Each number is 128 + 32 x the weight over its row's rms, rounded and kept within 0 to 255. Layers, rows and columns count from 0. The size above them is the row's rms in percent of the matrix's.

# layer 3 MLP up, 2048x768, rms 0.0991, rows 1832-1853, columns 336-383
size [ 91  99  93 117  94  89  92  96 101 105 117  97 107  93  95 104  99  98  93 100  89  98]
[[ 94  50 163 174 124 192 152 139 119 112 107 130  80 156 139 152 147  95 179 147 118 175 231 118 116 180 127 130 145 167 124 120 136 148 179 139 103 182 115 129  74 152 179 113 157 154 175 143]
 [119 107 129 111 137 132 115 168 170  68 179 158 180 115 116 123  98 136  65 120 123  89 180 125 133 138  98 154 141 106 174 192  88 111 100  73 111 106 111  97 136  83  82 109 151 144  80 155]
 [181 194 148  91 149 149 180 151 125 105 213 150 130  93 148 122 153 165 167 137 100 122 120  61 128 155 131 203 126 104 106  92 101 201 118 128  71 114 113 112 203 151  94 124 131 143 144 132]
 [148 107 207 166 102  70 113 115 109 163 153 135 138  76 149 148 134 105 137 211 170 145 110 124 109 135 109 105 131 123  99 128  83 144 153 129  84 161 164 168 168 161 124  73  97 129 115  98]
 [119  66 145 107 106 113 116 105  95 151  78 202 163 147  91 131 103 167  83 192 131 158 124 117 121  88 153 123 146 149 116 109  91 166 130 108 128 142 111 131 159 137 146 143  71 118 140 112]
 [129 157 148 187  80 187 121  90 129 125 130 112 116 164  93 169 121 122  99 130  85 129 162 117 100 180 148 106  99 154 129  97 147 112 105  91 162 184  80  46 202  97 129 143 107 107 173 101]
 [121 170  92 133 129 146 171 174  83 185 109 138  94 160 100 144 104 166  96  92  94 160 113 143 138 119 117 109 139 126  84 156 158 140 137 134 142 109 167  86 125 144  78 142  56 167 162 127]
 [163 150 161 148 124 123  98  75 124 136 152 150 146 128 165 112  83  61  77 119 133 124 149  79 153 153 150 104  67 179 106 133 116 154 158 169  50 158 106 109 118 160 122 141 124 138 109  84]
 [130 144  85 125  81 191  50 167 110 132 121 110 101 133 138 185 117 114 105 183 121 122 171 135  43  55 203 156 157 153 139 131 119 136 166 135 162 141 135  76 103 145 118  85 152 103  93  67]
 [150 110 165 119 113 169 156 123 172 173  92 109 159 149  71 153 149 202 155 153 123 150 142  99 132 116 165  29 149  93 140  93 102 134  56  91 132 127 135 157 129 145 162 143  54 191 104 105]
 [137 135  88 188 121 169 180 113 136 139 161  99 122 109 211  59 157 172 107 152  71  95  96  90 151 128 152 148 128 154 135 138  75 169 159 180 131 122 156 196  81 135 138 113 139 102 142 121]
 [197  70 111 100 160 137 120  98 144 125 114 129  81 137 141 148 116 153  84 126 125 155 170 110 143 106 110  86 118 175 144 150 111  57 166 133 115 118 102 144  75 125 123 103 170  79 164 126]
 [177 149 162 169 190 132 151 168  78  65 159 117  73  83 130 166 111 169 117 129 148  85  67 146 158 140 141  85 127 136  90 121 167 149 128 108  89  60 155 134 127 156 129 139 133 128 213 167]
 [143 115 160 100  56  90 102 128 104 115  98 108 132 124 111 146 138 138 128 134 136 145 104 154  96 149 148 114 110  77 155 142 120 168 107  98 123  99 137 146 123 129  71 125 164  80 119 159]
 [125  55 112 135 131 116 172 147 127 149 185 104 173 104 104 130 143  86 177 117  74  84 102 155 123 106 179 138  84 167 203  48 164 107 132 136 107 181 154 119 144 175 127 195 109 178 157 117]
 [106 116 118 109  80 138 146 141  81 103 160 115 124 146 110  93  86  76 165  89 144 133  68 158 112 136 137 131 127  56 150 139 169 166 140 168  88 167 123 145 132  66 125 102 127 103 103 109]
 [137 143 129 121 193 139 103 129  87 196 151 151 135 110 181  62  61 122  88 147 113  94 147  55  87 150 105  94 120 138 108  45 107 139 145 206 112 165 113 130 156 130 129 118 137 134 132 130]
 [164 117  93 122  79 151 172 125  97 152 154  94  90 139  98 110 103 136 174 118 100 115  80 117 124 126 106 117 157 147 112 112  95 101 118 105 143 188 173 161 162  70 162 147 150 142  84 123]
 [ 90 132 160 107 101 113 129 100 108 172 169  74 125 106 146 116 108 144  93 217 177 130  30  54 170  92 148 101 126  51 128 121 112 111 138 161 101 161 138 121 139 119  37 107 138 119 113 134]
 [124 148 106  75 158  74 115 120 128 182  97  60 115 148 102  77 135 160 110 148 144  92 168 138  81 158  97  57 122 132 145 125 182  83  97 120 100 165 118  64 159 123 153 127  78 159 111 140]
 [152 125 132 109 123 175 127  93 117 129 102 104 194 109 109 117 144  93 165 132 114  80  97 173 111  85 157 123 149 118  39 132 145 101 140 141 105  64 145 134 102 135 193  99 140 116 138 196]
 [177 124 119 224 136 174 148 163 118  64  90 130 140 177 145 105 164 159 136 127  98 169 153 172 154 104 176 135 116 153 117 149 129  81 124 164 179 135 114 110 129 157  86 128  91 151  89 159]]
# layer 3 MLP down (transposed), 2048x768, rms 0.0949, rows 1832-1852, columns 336-383
size [100 102  92  99  91  95  91  96 100 109 109 100 102  98  98  99  99 100 100  99 100]
[[109 122  83 160 134  96 133 149 179 101 201 143  67  86 123 147 116 133 161 156  53 189 113 108 158 103 146 111 127 171  50 132 136 120 115 137 162 123 135 205  63 145 137 148 175 133 118 193]
 [133 118 147 112  72 139 146 143 162 103 179 186 117 138 123 146 121 104 165 153  96  94 167  50 170 114  89 141 106 146 167  93 108 125 108  80  48 135  95 145 157 107 171  99 169 154 117  52]
 [139 106 162 173  39 166 128  81  77 135  97  91  44 125 156 109 140 119 133  86 174 160 104 111  99  78 183 150 174  90 129 160  83 168 105 108 119 138 100 102 101 101 127 138 172  85 147 155]
 [139 147 121 145 100 142 131 160 106 196 103  82 105 149 152 135 147 158  60  80 101 109 163 129 124 155 119 139 126 138 175 118 151 146 148 109 105 110 121  91 124 117 163 165 107 143 137 103]
 [101 128 127 131 123 165 137 127 111  62 133  48  87 112 158 135 144 150  92 182  90 122 127 113 116 119 109 140 104 132 154  81 123 175 173  85 132 129 151 152 116 153  57  93 182 110 139  71]
 [146 165 168  87 160  74 108 147 196  73 194 119 125 131 144 102 124 121 143  98  96  88  93  58 103 134 141 177 148 111  45  84 149 105 199 136 131 163 141 111 162 153 124 120 135 113 133 132]
 [125 166 101 129  97 138 186 130 143  98 195 173 156 126  90 155 110 184 120 137 137 108 120 102 139  95  84 122 105 143 130 140 138 199 108 149 123 136 112 117 109  85 123  92 172 143 114 121]
 [122 136 190 153 121 187 158 125 104 172 181 154  99 123 142 133 110 121 139 117 180 180 143 153 158 145  62 144 184 139  97  99  89 155 109 108 133 169 131  89 163 168 132  89 124 167 100 105]
 [132 117 207  57 115 117 131 113  97  61 161 111 125  91  96  93  84 151 128 140 162 118 103  87 143 112 102 169 146 123 150 130 151 158 132 109 129 129 135  93 145  50 137 148 153 138  86 131]
 [123 109  96 131 139  88 151 123 107 118 120 164 132 148 174 131 101 112 109  93 165 110  62 163 119 121  99 123  96 164 130 136 106 124 125 131 169 137  78 121 133 137 140  49 154 145 172 104]
 [129  76 131 120 151 165 122 118 170 130 127 152 110 167  61  98 132 149  54 114  60 122 120 123  72  90 121 197  69 103 127 185 159 130  90 160 109 172 102 153 143  77 133 137 178  84 154 129]
 [144 201 154 124 108  67  80  88 137  51 132  91 128  85 156 143  98 156  98  83 119  68 116 147 133 149 111 132 104 108 147 172 166 107  93 117  98 197  92 138 178 142 149 153 170 141 156 116]
 [ 96 169 131 144 154 157 127 108  84 120 174 183 103  53 118 136 158 130 138 145 157 103 104 111 156 143 130 142 171 103  43  51 101 112  95 130 159 110 155 146 186 100 197 107 116 106 152 183]
 [153 155 147 134 175  71 133 154 113 110 117 187 144 186 130 176 158 146  81  80 170 108 136 107 108  90 212 129 130 114 121 172 161 142 165 142 142  82 105 132 118 123  58 155 142  91 136 121]
 [138  89 134 130 111  99  77 122 167  98 105 206 101 142 152  88  91 161 120 176  90 147  85 118 139  61 157 109 166  99 118  75 194 157 134 102  85 131 145 182 163  86 151 108 133 118  63  93]
 [140  67 117 135 184 157 143 165  96  59 143 130 108  98 138 130  95 111 154  76 168 118 141 155 163 133 142 121 177 141 119 123 148 122 162 139 117 183 131 112 105 105  78 178 124 130 183 156]
 [168 186 114 115  92 116 146 155  91 141 129 129 165 152 112 171 114 125 114  86 116 135 135  56 183 123 121 139 122 118 139 143 165 135 179  87 127 147 118 110 129 125  89 146 108 120 116 191]
 [155 126 124 116 193 140 136 188  80 156 204 113 183 122  94 179 101 128 130 116 135 142 109 133 149  72 150 113 108 135  75 140  95 183 146 126 116  88 175 178 122 190  97 148 115 159 203 144]
 [112 123 107 149  69 161  94 143 132 112 153 125  96 139 114 138 164 125 110 145  94 113 117  89 159 143  80 116 174 120 112 124 110 151 159  99 140  80 156 157 131 100  88  80 116 118 161 172]
 [148 146 122 126 162 141 103  57  98 145 181 125 162  75 148 104 117 128 135  80 145 155 156  45 171 154 152  83 165 147 137 122 135 139 138 147  91 127 154 176 153 149 199 126 170 101 101  79]
 [127 146 126  93 141 132  91 131 177 158 213 159 157 172 201 119 158 189 178 154 152  84 103 105 172 142 134 157 121 158  95 126 126 150  71 156 168  91 116 138 144  95 129 157  92 128 168 103]]
# layer 3 MLP gate, 2048x768, rms 0.0985, rows 1833-1853, columns 336-383
size [ 99  95 129  94  92  94  93 100 104 124  98 104  94  96 105  99  97  95 103  95  97]
[[130 139 162  99  70 171 139 148 184  64 152 108 151 128 116  52 109 161 112 158 141 140 114 191 109 187  98 151 152 130 173 174 146  92 125 111 104 118 124  44  75 155  91 158 129 188  81 115]
 [ 85 122 117  71  65 151 140  73 145 136 106 157 132  97 109 122 118 136 127  92 135 171  80 157  99 117 100 172 127 109 157  73 113 123 155 150 168 107 157 130 101 134 128 129 150 213 128 107]
 [ 99  85 120 214 110  96 146 120 132 127 153 150 109 155 133 124 123  87 119 118  92 134 161 150 101 134 105 154 135 132 195 114 205 122  55 117 148 110 130 116 119 154  80 161 143 157 153 134]
 [113 109 132 115 167 100 146 194 152  70  81 136 138 173 102  75  64 120 136 113 180 114 100 155 133 118 100 132 165 136 156 109 136 126  98 106  84 114 134  92 107 151 155 211 103  69 131 169]
 [157 159 137 191  98 136  66 124  98 138  93 155 115 143 167 111 131 141 125 186 155  91  93 156 167 145 148 165 102 127 124 109 133 135 183 140  97 144 105 120 109 137 119  94  82 153 165 144]
 [151  94 203  86  96 126 110 128 130 151 125 110 141 161 116 168 122 108 146  88 128 142 123 120 100 108 117  63 172 112  71 159 138 102 198 139 115 128 145 100 104 213  58  97 116 110 219 147]
 [143 146  88 139 163 118 166 125 179 157  45 135 100 108  74 148 190 156 166 114  89 169 156 129 119 126 134  92 170 157  84 107  81 103 103  51 138 115 142 145 137 131 112 117 147 152 145 119]
 [123 120 106 122 126 108 152  44 170 144  98 150 100 158  54 117 145  98 152 120 126 129 137 173  66 127 114 141 123 135 104 130  94 133  73  88 167 125 118 135 163  90 154 146 170 176 136 164]
 [119  69 116 115 145 118 100 126 127 141 136 120 137 157 183 131  62  61 128 115 184 121 144 165 115 128  80 193 110 143 137 142 100 163 152 101 168 174 106 116  59  73  65 104 170 126 143 116]
 [166 115 183  96 123 135  91 124 144  88 121 137 163 127 124 159 190 100 174  79 212 226 105 150 177 129 149 143 117  49  76  97 107 119 117 131 103 189 105 170 143 100 109  83 164 159 115 105]
 [ 77 169  72 125 113 156  85 165 113 246 115 196 130 135 155  77 143 102 170 158  95 154  87 126 109 127 153 122 153  57 112  72 131  90 144 149  99 117 130 120 144 141 146  97 121 118 122 137]
 [100 134  81 171 119 196 106 150  97 120 143 165 102 142  85 122 169 161  93 105 118  90 174  67 106  87 123  97  95 149 149 127 131 154 123 118 204 143 139 127  78 119 100 145 180 134 100 122]
 [147 101 120 107 161 127 144 140 113 176  94  69  94  66 146 124 151 151 102 147 146 112 126  77  84 178  57 139 101 135  81  97 140  44  82 105  36 149 148 131 163  76 127  80 136 157 104  93]
 [ 99 165 129 134 113 104 127 120 105 136  98 148 127 127 166 101 123 101 107 120 189 198 188 151  60 168  85  99 134  58 106 108 144 147 111  97 111 125 131 182 131 122 138  87 109  96 123 174]
 [ 81 111 145 127  88 140 119 145  80 123 101  90 126 123  98 114 124 150 128  78 126 136 135 121 157 157 139  72  68  98 159 119 185 114  87 218 166 143 171 113 149 143 102 135 134 126  26 137]
 [ 82 187 115 174  93 101 131 157 139 108 130 134 154  97 107 161 118 150 114 140 153 173 152 104 110 118 111  89 139 119  98  93 160 156 162 151 111  73  69  91 119 182 114 129 127 122 177 124]
 [110 199  59 157 102 149 120 145 150  97 228 137 108 160 108 190 131 125 150 123 173 122 148 143 163 104 191 107 156  99  57  96 200 150 129 141 178 116 152 120 114 176 134 123  90 162 131 100]
 [162 108 126 157  93 136 121 110 102 170  88 111  38 172 152 152 176 130 145 143  92 134 141 106 187 141 116 135 117 145 124 125  98  65 157  91 117 102  98 101 156 151  92 168 185  86 123 128]
 [124 122 150 161 156 145 109 106 111 119 140 137  90 108 106 111 149 130 131 131 155 145 103 107 115 149  74 172 120 131  93  83 131 112 145 138 144 128 180 182  77 160 141  40 132 122 194  97]
 [118 190 144 128 108 199 133  83 118 111 128 115  84 212 181 185 132 204 132 110 161 175 138 117 175 141 139 186  84 195 138 105  80 129 127 127 159 163 123 170 156  51  93 161  65  97 135  54]
 [137 173 112 103  81 160 152 126 150 177  85 112 115 127 144 133 120 130  74  91 144 140 137 142 113 141 151  99 105  89 137 168 162 166 153 135 157 111 145 166 151 129 135  73 125 131 199 113]]